Weights of a small GPT-style language model, trained from scratch on English Wikipedia.
Size: 17 layers, width 192, 6 heads of 32 (2 for keys and values), MLP 256 SwiGLU, vocabulary 2048, 4.97M parameters.
Architecture: rotary positions, untied embeddings.
Training: a variant of SOAP for these matrices, 3707 steps.
Each number is 50 + 12 x the weight over its row's rms, rounded and kept within 0 to 99. Layers, rows and columns count from 0. The size before them is the row's rms in percent of the matrix's.

# layer 4 MLP up, 256x192, rms 0.237, rows 160-208, columns 48-95
106:53 52 38 52 44 57 49 51 55 14 47 43 49 77 60 39 48 38 53 54 50 45 76 70 61 72 46 62 46 36 53 58 57 44 54 47 43 72 55 42 58 67 23 48 34 63 46 62
105:40 36 46 45 83 33 37 33 38 56 66 52 56 52 39 40 68 55 43 69 47 50 29 58 51 31 50 46 45 34 34 26 60 62 52 50 41 44 53 55 92 44 55 60 36 51 57 53
095:58 29 31 38 35 47 38 57 42 59 62 56 37 75 42 26 31 50 44 67 61 66 35 54 41 62 48 47 44 62 50 52 54 37 57 41 36 49 29 48 38 48 40 51 59 14 79 46
100:48 75 53 47 51 28 54 65 49 66 68 49 30 62 61 75 48 67 59 56 49 47 68 51 63 63 54 48 23 42 47 56 47 43 51 59 63 58 38 50 52 43 58 53 54 47 27 41
100:32 63 35 38 56 63 65 36 37 53 57 52 55 61 66 27 52 58 64 52 64 74 50 35 40 48 48 39 51 79 58 44 35 62 48 51 35 59 57 38 69 44 51 60 38 52 43 37
115:53 44 64 51 43 41 66 55 31 27 39 34 49 31 44 33 57 43 40 52 37 59 51 56 46 50 46 80 48 37 36 47 76 47 62 21 39 40 56 56 56 52 43 46 43 53 47 52
090:66 53 58 33 36 37 82 39 45 33 52 33 25 40 46 57 49 59 56 40 38 39 43 61 60 65 53 49 58 51 57 37 62 27 30 58 37 56 66 49 71 17 58 59 39 46 56 75
096:21 54 55 41 58 34 42 28 38 59 44 58 68 51 60 19 55 33 55 59 66 65 50 43 54 55 64 29 63 36 48 47 55 75 53 38 51 51 48 34 50 66 63 55 53 69 50 49
110:49 66 69 53 44 38 57 47 28 42 49 41 47 41 57 37 50 45 48 38 61 54 57 55 70 41 58 38 63 46 48 73 61 46 54 57 33 32 34 51 44 50 53 46 79 47 47 50
093:36 43 58 50 36 44 48 40 45 65 42 47 47 60 59 36 51 77 61 47 65 50 56 44 34 46 50 24 56 28 60 32 59 42 29 52 58 47 34 27 30 48 35 73 43 61 49 56
109:46 34 67 53 66 64 44 54 59 55 62 54 54 85 43 41 53 57 63 52 37 64 61 48 32 37 47 54 55 68 55 46 25 68 36 26 50 33 55 56 48 56 37 49 33 64 33 50
099:46 32 52 41 49 48 65 50 35 27 67 52 46 49 61 51 48 58 59 49 51 53 50 30 52 39 57 53 45 43 42 28 47 45 63 39 61 61 61 41 43 65 41 60 38 29 60 66
113:53 47 36 50 54 50 46 37 52 58 66 56 53 41 42 59 58 66 56 67 51 29 63 47 69 59 69 58 53 45 47 38 38 59 38 61 60 52 60 50 55 55 53 30 49 78 28 47
107:68 38 58 28 33 39 50 42 60 53 49 54 48 54 44 45 59 63 37 44 61 58 42 41 54 48 44 50 44 50 51 40 66 72 25 62 31 53 51 59 39 48 55 47 48 49 47 54
098:69 46 44 69 49 52 75 51 50 46 46 49 50 72 64 47 56 43 57 49 45 36 42 42 52 46 74 58 45 42 53 46 64 58 37 53 74 29 36 56 47 36 20 72 53 41 50 33
100:48 39 40 46 47 45 64 48 58 45 48 61 52 58 32 50 43 52 50 64 50 34 82 43 21 51 46 46 60 43 60 69 57 54 48 70 44 41 36 61 73 59 24 39 55 64 47 46
109:43 29 45 31 82 41 65 71 55 44 55 57 60 18 61 43 56 25 66 72 48 64 29 49 67 32 39 37 47 50 69 34 53 43 46 58 59 72 50 52 71 72 62 40 52 48 25 60
094:34 60 51 50 57 53 40 62 63 66 65 50 56 58 51 24 63 66 59 55 70 62 33 64 51 48 69 45 48 58 39 29 50 56 22 46 49 52 40 49 25 37 40 41 47 42 42 69
104:71 33 51 50 34 61 44 46 44 30 42 49 57 42 47 47 62 52 58 48 55 65 44 59 66 34 44 45 53 56 45 39 54 43 70 42 53 48 53 58 48 65 57 35 43 31 67 54
095:43 42 50 71 63 59 46 66 61 75 49 59 40 46 56 73 62 57 58 63 59 59 51 49 49 47 67 19 60 56 59 39 66 56 58 54 67 54 45 29 48 62 79 45 29 47 38 41
097:54 40 64 40 70 47 41 48 32 53 39 55 59 68 36 54 55 50 65 55 35 31 53 43 56 69 43 51 47 48 53 63 58 40 62 31 49 40 30 55 35 55 68 59 57 40 55 30
085:25 36 39 69 59 48 57 59 34 68 51 51 51 42 43 48 47 56 64 54 43 47 49 63 34 70 52 54 65 43 63 38 64 41 55 60 52 63 50 63 42 54 42 67 58 66 27 62
093:59 57 44 41 44 28 55 48 51 64 58 43 62 46 71 69 34 46 75 47 45 58 58 31 38 42 52 56 60 29 74 47 30 40 41 44 51 67 46 26 58 44 60 61 57 58 41 46
104:70 53 80 29 36 63 49 49 59 46 28 63 43 37 57 20 44 27 62 36 70 65 41 43 42 70 57 48 49 33 43 54 59 40 73 39 62 59 33 69 35 38 59 52 55 46 36 56
100:41 48 32 45 42 49 73 29 48 52 33 64 25 42 85 50 41 50 43 61 68 53 44 42 76 70 53 69 45 48 55 36 38 56 63 48 41 31 69 55 55 35 74 54 52 34 53 27
101:43 69 69 51 45 71 67 53 53 56 44 51 57 44 63 35 48 42 35 49 52 41 48 61 36 35 52 45 35 45 45 25 59 66 49 64 36 55 41 44 60 64 38 54 46 66 72 37
103:54 38 48 49 64 54 86 38 58 34 53 67 70 47 32 20 34 46 47 76 55 66 44 24 47 56 52 37 47 40 66 45 48 59 67 42 48 24 53 53 46 50 60 62 29 55 39 64
110:41 39 58 47 39 68 32 56 61 54 40 58 59 66 49 58 56 57 59 52 45 30 60 49 34 73 58 45 61 57 27 52 73 43 64 53 49 50 49 55 40 42 37 45 49 52 61 50
105:35 40 29 34 69 30 49 48 66 51 47 44 42 67 41 50 72 39 51 67 55 49 48 57 78 52 42 38 76 51 48 28 48 34 55 47 45 41 57 53 44 55 45 59 64 46 62 49
093:39 56 68 33 42 71 73 54 52 47 63 55 37 35 58 44 58 34 64 44 76 51 53 42 71 28 43 41 57 50 59 39 39 33 45 39 34 50 33 77 41 64 35 47 32 30 42 55
101:54 41 26 45 43 39 50 36 53 51 41 40 39 50 39 55 56 58 57 69 47 45 48 58 78 32 27 49 84 41 67 72 27 40 71 55 58 52 51 75 61 51 52 54 42 43 50 37
096:33 33 57 45 48 63 37 74 70 43 46 35 40 40 52 42 54 53 56 20 54 52 46 56 68 43 68 55 46 49 65 39 68 52 40 52 50 34 53 43 73 43 30 36 45 21 57 41
089:66 52 53 24 49 76 54 66 42 65 34 44 31 61 59 53 35 66 67 51 43 68 62 47 70 42 61 59 53 39 37 59 60 48 58 36 37 43 46 68 30 58 42 44 65 28 59 41
100:41 56 28 58 59 51 43 54 32 64 65 59 50 52 53 54 51 39 56 63 63 52 67 66 43 56 40 31 77 55 46 49 45 49 36 51 37 50 41 57 34 45 60 59 51 81 48 52
107:37 52 31 52 62 67 54 54 67 51 52 57 63 46 49 56 47 60 59 62 33 46 53 46 44 27 48 57 29 51 24 69 54 31 52 40 49 30 53 50 25 52 40 49 47 53 66 53
088:46 42 69 31 44 43 56 52 48 62 60 49 43 70 46 47 78 48 56 46 57 51 35 54 48 51 95 56 49 33 45 55 72 62 46 44 47 27 58 45 52 78 51 47 50 38 23 50
108:67 88 54 39 58 35 40 29 62 67 54 67 98 51 58 47 54 61 53 27 46 54 62 69 43 44 60 33 51 47 44 53 77 45 55 60 40 56 36 43 42 66 53 49 43 64 37 56
096:29 51 64 41 66 50 37 59 47 47 54 59 43 67 44 65 32 71 59 47 57 60 57 53 44 42 81 63 46 43 44 64 44 45 81 36 54 35 35 49 71 45 51 40 45 30 40 44
098:63 54 62 62 31 61 39 70 54 67 51 47 50 35 43 46 39 33 42 70 67 55 44 53 37 47 64 57 33 57 61 43 55 46 45 39 37 56 47 61 57 66 49 60 68 67 48 50
099:55 70 18 40 53 56 62 50 53 41 54 43 49 52 51 29 52 59 75 24 45 67 54 62 39 45 64 41 48 68 50 44 48 32 40 54 64 66 48 41 30 71 48 42 52 49 39 44
105:53 53 58 36 44 34 72 41 64 69 51 51 42 41 72 40 55 38 47 42 74 44 60 53 46 61 64 34 14 64 63 33 49 54 35 47 56 52 53 37 71 42 53 52 69 27 62 45
093:51 55 52 46 51 48 48 45 40 81 43 19 54 60 31 46 40 54 51 42 77 60 29 60 47 39 48 61 58 46 77 35 55 29 49 54 29 83 45 70 68 63 65 54 42 42 31 36
118:60 36 29 29 48 49 58 49 44 41 63 53 57 52 48 44 50 50 62 49 67 63 58 53 44 44 78 85 42 58 51 69 36 47 36 59 68 63 58 29 58 55 48 55 76 55 57 56
088:68 64 59 59 42 76 68 40 41 28 17 26 66 37 34 33 43 50 55 53 51 27 64 42 54 45 59 54 71 75 42 36 54 60 61 57 37 45 61 65 57 37 36 60 44 47 51 56
105:73 45 27 38 42 47 81 30 47 33 70 52 62 56 48 59 34 37 63 47 56 58 61 49 70 39 59 58 40 66 50 25 38 39 40 46 31 58 51 37 39 39 49 40 46 32 40 49
091:51 40 65 52 59 59 43 52 46 41 42 43 38 46 36 39 50 59 49 44 55 50 78 55 70 51 48 35 50 55 69 49 37 29 39 57 63 64 52 77 65 36 38 35 62 65 43 64
104:53 56 62 46 58 54 43 29 25 43 43 68 36 59 41 43 48 38 64 66 42 73 46 59 59 48 55 32 41 32 45 32 63 44 52 25 50 25 45 47 41 59 38 79 39 65 63 34
103:49 58 64 69 49 49 40 47 35 40 44 65 67 47 36 62 50 53 42 59 36 73 41 48 54 60 48 53 52 72 47 69 52 55 46 53 71 48 40 67 29 36 49 42 51 52 52 50
109:32 53 65 53 61 55 43 61 53 61 67 39 51 74 56 33 45 47 50 68 47 40 54 44 43 24 28 51 65 34 41 56 76 36 45 56 53 56 74 19 68 69 66 61 53 66 35 46
# layer 4 MLP down (transposed), 256x192, rms 0.221, rows 160-207, columns 48-95
100:39 39 50 51 50 43 33 36 51 48 61 51 36 62 52 49 60 61 59 65 45 41 49 51 48 40 59 57 54 64 51 45 40 62 51 55 59 51 55 50 68 53 41 43 56 40 52 45
100:49 57 55 45 37 57 41 74 50 48 48 44 74 40 49 63 42 23 52 50 43 50 54 55 63 43 40 78 54 55 45 54 51 45 41 36 52 86 43 40 50 39 48 32 53 40 59 58
099:66 55 64 54 53 72 59 59 53 43 30 35 59 53 38 47 63 33 46 49 46 38 55 61 42 43 51 56 70 56 52 29 55 48 56 32 74 31 51 61 27 58 65 47 39 72 51 38
105:43 19 51 61 45 57 51 50 52 48 52 69 44 47 65 69 29 66 55 62 58 76 46 50 37 28 54 43 47 52 73 50 47 49 66 28 45 61 57 52 39 42 38 86 92 49 63 53
101:32 58 53 43 56 58 52 59 51 38 49 59 55 54 60 50 48 41 55 32 40 50 18 51 42 59 41 52 66 54 51 38 43 52 48 39 52 51 44 54 45 45 48 45 44 43 62 48
095:37 30 31 44 26 37 33 57 55 41 34 42 49 66 46 63 41 45 55 67 26 40 49 52 70 29 65 37 58 60 45 62 44 48 34 67 69 74 46 25 53 32 51 43 51 62 47 43
095:62 50 43 58 41 42 53 66 28 56 44 56 68 63 36 47 70 47 70 48 49 48 53 62 56 50 41 48 56 49 50 34 54 64 60 50 41 40 43 39 62 59 28 37 55 42 81 48
098:36 54 52 33 45 42 47 41 26 50 58 57 50 51 48 43 41 70 36 40 48 76 49 29 34 59 50 58 36 23 42 50 54 46 38 45 70 67 55 49 68 30 56 49 63 47 29 70
108:33 91 49 30 53 44 30 63 48 52 45 62 66 52 54 48 58 37 54 54 49 44 41 39 65 29 56 48 61 33 45 35 66 30 67 62 42 39 41 47 40 50 52 65 63 56 59 55
100:32 49 56 72 37 58 58 49 65 46 76 45 46 57 45 55 53 62 79 48 61 65 57 55 19 54 54 45 43 62 32 36 62 52 47 21 60 60 59 56 39 53 64 46 80 22 56 20
102:53 49 68 41 37 54 59 64 47 31 56 57 43 69 48 61 27 28 51 27 40 44 53 45 40 27 55 59 63 46 48 59 24 49 41 46 43 43 48 53 61 55 42 68 32 55 39 48
104:63 37 40 64 41 64 32 42 38 66 40 48 39 49 27 48 64 42 37 62 34 42 40 58 59 62 44 58 42 76 63 54 57 51 35 51 47 45 31 42 43 42 72 53 53 56 62 56
103:33 43 39 53 31 48 52 54 58 36 58 43 53 56 56 38 56 56 31 56 47 43 53 54 50 56 48 53 41 42 62 41 50 51 30 50 29 27 82 36 64 55 32 46 67 56 62 58
104:31 58 55 55 51 27 37 46 48 41 50 36 65 53 63 59 30 44 47 57 44 55 58 39 20 53 44 69 72 55 38 55 32 50 46 31 47 70 53 64 58 65 54 52 38 53 67 61
105:57 26 60 48 39 61 74 33 49 26 30 54 56 29 56 64 49 53 57 45 60 41 46 48 50 33 64 43 33 59 31 44 39 58 45 51 61 40 58 43 53 58 54 52 62 14 42 47
104:44 52 39 53 35 42 40 49 55 93 33 63 40 59 59 47 41 62 45 69 46 39 37 29 35 77 61 36 56 47 88 58 49 65 55 36 47 48 59 47 38 67 51 47 48 58 65 65
108:31 44 59 42 58 48 51 62 44 89 60 48 79 49 35 54 55 40 45 57 42 48 54 60 48 41 58 61 48 61 84 54 46 28 51 64 39 41 73 56 50 50 44 41 39 48 32 44
098:49 43 51 47 38 64 61 42 47 51 37 58 36 37 52 42 50 48 31 62 62 57 49 39 56 45 53 37 38 18 57 68 75 64 39 50 56 40 49 59 47 55 55 41 40 54 60 19
102:27 43 41 53 58 54 42 57 28 64 39 48 50 47 40 44 40 54 36 49 25 53 28 59 27 52 44 33 66 35 49 49 54 71 56 36 66 46 52 81 68 51 56 56 64 47 48 34
093:52 49 56 36 36 29 59 37 26 56 55 74 50 53 28 57 69 32 54 58 38 47 70 58 34 66 39 45 69 66 39 52 57 69 26 40 31 48 58 54 56 52 44 37 57 67 55 32
093:41 43 43 45 24 47 46 63 44 94 66 61 41 56 50 50 71 51 57 53 59 66 50 42 40 34 52 62 49 47 55 79 49 52 51 40 58 38 71 48 75 38 69 40 51 51 63 32
094:41 49 49 53 29 50 42 67 49 79 39 45 48 52 53 55 43 45 65 64 55 39 55 63 59 34 41 47 49 44 64 55 65 52 54 32 46 58 56 69 62 45 54 47 48 64 31 48
098:49 31 33 59 57 56 38 66 45 51 31 55 52 55 52 22 59 50 49 39 49 66 56 61 57 74 39 52 60 82 48 62 66 69 49 43 30 51 42 69 78 41 42 63 51 57 47 51
107:63 53 46 72 57 57 34 45 43 53 33 69 50 44 65 33 56 48 54 58 70 48 53 26 60 58 82 58 64 46 48 42 38 73 80 53 56 48 55 66 52 54 53 55 33 29 31 73
099:46 59 36 67 78 40 43 49 50 86 87 47 44 50 32 62 36 42 58 37 60 30 50 32 26 57 43 61 31 37 47 36 42 51 53 45 45 56 46 58 47 48 43 43 52 48 62 55
101:55 62 61 40 33 68 62 31 45 59 80 75 54 30 65 40 40 47 32 48 48 33 55 53 51 56 54 61 46 52 44 69 44 36 59 46 71 57 56 54 39 39 67 64 41 46 26 75
103:44 63 46 32 37 57 73 37 72 60 29 41 52 50 41 33 42 41 66 48 55 30 49 45 48 61 59 43 43 52 43 42 56 51 56 61 71 32 53 42 55 49 79 69 57 61 45 55
101:21 62 31 48 46 68 39 41 57 27 63 49 27 62 30 26 39 41 58 49 53 64 65 40 60 42 45 36 60 40 48 38 63 39 54 47 37 52 65 53 43 57 34 45 43 44 48 59
103:43 44 27 35 36 52 34 79 35 44 57 58 59 52 43 52 47 48 59 52 23 42 30 57 70 42 49 58 53 51 74 16 81 42 44 50 48 46 39 46 63 39 57 65 84 51 42 63
097:41 21 52 49 63 55 59 67 51 37 69 31 35 45 59 49 45 41 57 46 56 36 47 30 38 50 35 40 50 40 49 52 41 62 22 40 58 58 57 53 43 63 48 37 53 42 39 58
107:63 63 37 49 25 46 55 50 24 54 34 54 43 66 36 62 51 61 51 53 58 40 43 51 50 63 52 42 51 56 53 71 31 52 78 51 34 62 44 42 58 47 72 29 42 39 56 47
096:61 54 76 41 39 54 60 61 46 66 32 63 53 63 46 43 59 51 40 72 46 78 71 35 66 34 51 57 58 41 48 47 57 56 64 56 82 69 62 42 60 55 56 57 36 46 34 75
091:46 40 45 54 46 38 49 45 35 28 33 31 31 66 72 49 53 32 58 55 67 44 36 45 44 55 56 64 44 56 42 47 55 53 66 51 19 31 52 59 39 61 53 52 66 59 55 48
103:80 52 19 55 56 52 65 45 52 32 46 39 21 61 64 32 46 81 54 53 32 47 49 34 52 26 43 71 23 49 47 55 45 54 36 47 37 60 52 52 38 42 38 41 33 38 43 54
100:47 71 49 38 28 56 41 54 65 51 60 63 55 52 41 46 67 36 49 38 47 51 76 58 65 52 37 74 48 56 33 47 59 49 30 50 66 39 26 58 48 47 52 52 40 50 28 77
094:56 65 62 71 31 62 51 47 41 17 44 59 50 48 67 50 59 60 50 37 50 51 48 49 49 41 41 49 59 59 56 52 54 38 59 67 39 63 64 24 56 16 46 53 73 55 52 66
104:36 72 52 66 50 54 28 43 47 61 53 87 65 31 50 35 42 49 57 41 60 46 47 60 55 49 60 43 59 45 33 38 56 51 57 13 40 42 31 76 17 58 48 56 63 75 45 44
094:67 50 56 55 49 67 64 53 43 31 61 36 49 42 54 42 46 55 51 69 51 42 44 61 36 52 50 73 65 66 33 31 71 43 40 42 40 38 52 53 55 70 54 44 28 74 57 44
097:51 59 58 61 55 66 41 39 49 49 25 48 58 33 20 59 58 62 47 49 42 65 65 42 59 50 35 17 55 54 44 47 52 27 27 35 43 69 61 49 50 40 34 46 48 42 58 52
096:55 50 16 31 45 56 50 38 57 54 40 49 66 74 68 43 70 31 49 53 32 47 60 62 58 57 46 39 67 64 69 60 50 42 68 48 45 46 25 49 45 29 56 29 41 57 42 55
101:48 37 43 72 56 52 60 42 40 33 55 36 75 44 45 42 45 51 58 46 47 66 40 78 54 32 57 41 76 36 46 53 35 43 62 41 49 50 47 37 27 62 61 29 33 58 42 56
094:44 48 56 31 36 55 58 55 59 58 38 52 58 47 68 64 74 63 43 49 43 54 40 47 49 72 47 66 51 60 71 40 79 63 53 53 63 53 44 35 24 59 55 51 41 49 59 33
109:48 75 69 41 54 49 26 30 41 08 34 42 48 37 76 53 55 58 50 41 60 53 39 72 35 53 43 47 61 67 32 26 57 47 26 52 28 49 51 46 54 58 54 24 65 55 26 65
094:44 50 44 60 67 61 60 47 66 64 41 21 60 45 46 32 79 64 37 53 31 52 48 56 45 49 52 60 52 88 47 70 30 47 43 69 46 43 52 47 61 53 39 38 54 42 26 55
101:27 42 76 31 44 45 64 56 52 81 55 70 40 43 46 49 57 51 32 52 59 67 53 68 48 43 41 33 54 41 51 60 31 63 55 45 47 45 50 64 36 36 40 44 42 42 50 52
097:53 53 52 60 41 64 63 53 68 34 71 73 45 53 34 63 68 47 42 69 43 61 56 49 37 36 39 53 30 54 58 56 51 56 56 48 24 42 66 43 61 49 50 59 66 39 33 29
101:45 56 40 48 67 22 44 52 41 55 49 62 58 47 42 48 51 47 46 54 40 36 33 59 53 36 56 58 44 66 41 26 46 43 36 15 54 50 56 41 60 43 56 59 52 33 68 52
103:37 39 52 58 48 60 62 54 65 21 61 57 71 61 61 65 47 46 58 64 62 42 72 63 49 41 33 62 49 48 44 51 26 37 50 38 30 60 55 36 56 36 55 50 64 42 53 63
# layer 4 MLP gate, 256x192, rms 0.237, rows 161-208, columns 48-95
097:56 42 46 65 60 44 49 84 82 72 50 48 39 48 34 67 42 54 53 35 46 42 53 56 62 50 60 47 48 48 47 61 66 52 51 48 71 42 36 41 26 45 27 64 54 56 85 34
099:60 43 53 51 29 74 63 37 58 64 50 45 47 51 33 46 36 37 38 63 37 58 57 23 35 68 57 33 38 57 46 45 37 49 68 39 64 39 31 67 57 36 36 49 64 52 69 43
107:41 59 50 67 56 70 44 69 35 61 53 51 28 70 53 58 38 48 51 46 21 62 65 64 49 50 62 50 37 42 74 38 55 65 55 50 32 32 49 42 47 60 41 70 60 57 50 32
101:56 53 63 40 56 45 51 62 56 38 58 44 45 43 34 47 44 50 36 23 57 30 40 51 48 46 47 48 48 33 49 67 52 54 54 53 45 64 41 53 54 71 35 77 42 51 60 59
101:51 33 55 62 40 49 61 49 81 62 50 70 61 83 49 49 42 33 47 63 53 44 69 52 53 69 42 16 62 58 37 57 20 66 50 59 71 56 40 49 50 48 56 47 68 37 52 38
096:80 42 66 40 32 31 63 20 42 28 56 39 24 51 32 59 65 51 58 50 54 52 42 63 64 77 54 42 64 39 61 37 62 39 53 48 38 41 71 44 55 36 36 40 40 33 51 77
101:77 66 48 59 47 65 56 72 49 55 54 52 54 46 60 56 46 56 59 41 36 47 48 34 63 29 53 61 44 70 43 60 52 44 57 64 52 40 46 40 45 46 39 42 50 25 35 75
107:46 67 41 35 57 54 75 48 56 52 50 30 32 50 51 63 58 52 64 45 53 03 33 50 59 62 51 42 50 29 41 58 42 61 52 55 44 57 63 42 40 33 45 44 68 43 41 57
096:46 51 38 47 65 53 59 49 56 46 67 65 57 51 46 46 55 23 38 50 51 47 54 60 74 55 59 57 30 74 43 59 48 48 43 51 39 38 71 71 67 47 68 46 39 33 53 44
108:58 73 45 46 36 52 36 49 40 25 54 59 30 26 45 55 53 47 21 50 57 25 63 69 47 58 43 30 42 41 47 61 81 41 86 72 49 70 52 54 43 49 53 43 52 43 38 59
102:57 43 56 53 25 69 59 39 51 61 34 59 46 62 48 40 45 55 44 64 40 43 46 67 48 54 48 72 40 68 74 51 53 52 50 47 39 52 45 37 34 36 73 34 63 68 74 47
122:43 57 58 58 49 52 62 58 41 33 23 47 51 64 37 59 25 30 33 59 25 46 37 49 30 56 34 29 46 50 53 48 57 39 64 39 63 32 58 63 41 50 41 62 56 46 60 48
108:37 35 52 56 38 70 46 38 53 54 33 44 42 54 56 37 34 46 59 22 44 22 67 53 38 45 65 48 37 49 67 47 47 58 61 47 33 51 27 54 53 56 62 64 46 51 39 36
102:62 72 31 49 63 68 72 56 37 28 55 45 34 34 48 52 45 42 59 37 47 41 39 56 45 59 54 56 55 46 57 63 79 49 57 69 73 54 46 52 32 45 44 59 81 43 35 34
104:53 40 37 46 52 42 58 50 53 54 51 51 57 44 44 48 46 50 56 65 64 42 76 40 33 25 53 46 47 34 67 69 55 63 48 72 52 46 45 58 65 55 34 33 47 62 57 37
101:71 54 45 49 45 44 41 26 28 48 55 33 38 45 47 50 69 45 40 49 39 71 47 50 43 45 51 63 50 51 32 62 59 49 48 54 48 51 48 57 25 31 53 53 80 46 55 42
097:65 55 44 57 33 52 70 33 27 33 30 48 42 43 39 73 43 37 53 49 26 53 72 30 55 42 50 45 46 39 46 71 52 54 79 44 54 51 64 66 66 60 45 56 63 59 61 34
108:53 64 50 79 38 57 50 51 44 75 36 54 52 71 50 36 51 65 52 51 55 55 39 47 44 71 47 55 52 35 56 59 28 61 45 49 53 47 41 65 47 64 65 58 51 49 41 32
096:76 54 45 44 64 54 40 36 53 37 61 31 32 39 46 53 46 42 32 31 32 56 52 48 44 50 57 72 49 48 40 40 49 51 27 55 29 56 57 72 44 51 44 41 70 51 62 48
100:42 61 84 35 55 55 26 45 28 47 52 60 60 66 47 40 29 44 46 50 29 38 53 35 69 61 39 57 55 50 42 45 57 35 66 40 46 33 45 54 35 46 51 57 54 58 43 44
096:48 39 62 62 44 71 61 40 42 40 44 59 49 48 46 42 41 64 32 40 51 28 63 63 83 41 43 52 49 56 35 66 49 43 57 64 59 22 44 53 45 57 52 39 44 40 50 66
098:61 57 74 47 60 32 50 49 57 41 48 50 42 51 69 69 38 54 47 51 44 58 46 21 32 39 52 61 53 26 63 61 64 43 35 53 62 54 65 28 44 32 47 38 57 67 57 36
106:58 52 77 44 28 52 48 57 56 53 32 55 43 28 57 41 63 48 39 56 57 54 39 23 66 71 57 46 29 46 50 48 65 38 75 36 55 48 44 71 27 51 55 54 40 37 41 56
104:23 60 60 56 73 48 34 62 54 69 64 65 51 66 40 59 41 56 46 63 31 64 58 54 42 48 35 53 49 50 60 45 62 49 68 68 48 70 60 49 53 61 31 45 62 44 65 54
098:28 56 41 51 66 32 42 68 64 56 28 47 56 45 43 34 39 53 44 68 45 46 26 39 44 44 39 41 41 26 58 43 60 34 55 69 42 35 62 62 29 65 66 42 67 48 54 48
105:59 56 61 46 59 80 41 55 33 51 44 42 44 44 58 60 60 45 54 62 61 49 59 85 49 38 60 46 30 43 42 52 70 42 50 49 56 50 36 36 46 49 42 37 61 41 51 65
101:67 25 62 66 54 41 49 56 38 66 57 64 37 35 35 46 37 44 47 46 56 61 47 61 83 37 37 57 51 42 54 63 39 40 40 45 60 56 56 62 44 65 30 47 67 56 50 66
105:47 44 55 55 55 60 53 43 35 46 59 48 49 38 63 39 51 49 32 61 50 35 33 46 41 60 39 34 55 45 50 45 56 27 53 42 52 42 68 32 50 38 51 37 47 43 37 37
095:58 50 47 49 45 40 79 33 53 45 61 76 25 32 71 56 29 48 33 50 43 61 81 64 58 46 51 47 51 50 44 26 47 40 59 52 29 44 27 61 47 55 69 45 41 51 47 54
105:45 56 62 51 74 56 53 49 52 67 61 55 41 39 54 55 53 29 69 42 70 48 39 48 50 51 72 54 34 25 55 30 69 50 52 47 53 59 51 48 48 57 55 57 52 51 70 55
100:33 38 36 40 34 73 35 66 52 63 47 57 57 52 46 67 42 68 48 28 73 49 65 60 65 53 65 41 46 40 57 33 58 48 40 63 35 40 52 37 63 44 34 49 43 51 46 30
089:33 42 30 68 50 43 49 41 40 36 72 59 52 46 45 51 69 57 31 42 50 47 40 51 26 51 41 54 42 64 55 39 47 66 51 66 66 47 41 39 57 52 52 52 55 48 41 61
105:51 73 44 70 42 38 50 40 49 63 45 47 39 60 46 54 56 65 53 51 48 56 48 47 38 73 32 44 35 53 40 77 78 28 35 46 45 66 45 45 41 38 41 56 25 74 55 47
107:46 44 67 53 49 52 61 57 47 46 43 56 44 40 40 40 34 63 43 46 48 38 50 43 45 42 47 60 44 44 33 70 62 27 45 43 55 34 67 41 35 28 46 56 46 65 57 42
090:51 60 50 63 50 46 63 64 49 35 51 29 56 46 55 50 22 61 46 52 53 52 55 46 51 43 46 34 50 50 48 54 45 51 54 62 59 84 54 53 60 24 56 41 37 82 50 53
099:41 17 41 60 29 59 38 39 26 26 39 34 22 51 44 59 51 37 55 70 43 47 44 29 48 44 26 75 31 33 32 49 46 40 49 49 58 38 57 50 69 45 67 25 52 45 22 49
095:62 43 35 61 60 64 32 55 55 50 70 59 63 56 42 49 52 49 46 42 56 59 54 44 74 67 55 48 64 63 36 50 32 56 60 54 56 39 25 51 61 53 28 43 57 33 42 55
098:40 48 45 78 25 69 38 58 53 50 60 40 42 56 44 63 50 43 35 61 32 29 46 40 39 51 47 51 40 54 29 44 59 65 64 44 51 54 52 59 63 41 39 42 57 39 41 52
099:76 39 40 40 48 20 63 28 37 26 48 47 50 35 34 28 66 50 58 44 58 55 60 54 62 42 50 42 55 47 32 52 52 44 51 47 71 70 60 53 49 68 46 59 66 49 50 33
097:62 54 58 57 51 48 62 47 65 38 67 62 39 55 53 36 60 37 51 59 57 39 49 38 36 68 55 46 13 55 51 42 47 60 42 45 64 63 45 25 69 67 44 54 72 36 75 45
095:50 51 60 58 55 27 54 54 28 29 28 79 43 40 54 48 60 56 52 57 34 36 72 41 63 33 50 40 35 36 47 57 52 47 53 47 60 26 42 30 49 34 46 59 57 47 72 35
117:54 31 74 70 46 36 54 59 67 48 39 52 56 68 53 63 59 59 49 55 39 27 60 43 45 43 36 29 36 57 52 47 57 53 76 57 56 43 43 60 43 61 48 53 52 46 63 40
092:57 59 52 56 41 68 66 43 48 28 16 31 57 34 27 45 41 52 64 55 59 24 63 46 59 32 62 52 70 70 55 42 41 57 46 69 41 52 74 65 46 45 38 53 50 55 55 54
103:40 67 38 43 62 60 42 61 47 75 61 74 36 26 58 60 54 60 43 47 45 44 34 71 39 55 50 38 53 36 47 70 68 57 55 59 69 53 50 55 51 76 51 44 67 37 55 40
092:62 58 48 62 55 31 56 58 40 59 66 59 60 59 64 30 50 36 44 56 65 40 43 48 42 29 43 48 41 41 48 46 38 43 62 49 29 48 65 43 48 46 35 65 57 49 54 51
108:36 33 46 39 41 41 44 54 56 48 70 53 61 41 57 66 45 53 39 52 54 68 49 63 48 54 30 74 53 55 58 74 38 52 58 61 23 64 52 44 26 38 47 36 57 35 45 54
101:40 53 50 57 55 46 47 65 67 59 53 42 45 60 67 62 11 67 50 60 53 52 63 43 57 47 67 61 34 70 48 80 53 50 32 43 43 47 57 46 66 52 50 55 52 55 50 46
099:42 42 73 38 62 40 41 59 72 66 59 38 49 67 22 57 41 51 65 61 70 56 32 33 47 25 46 45 49 42 43 43 55 32 50 57 42 43 35 45 65 67 57 62 79 58 60 53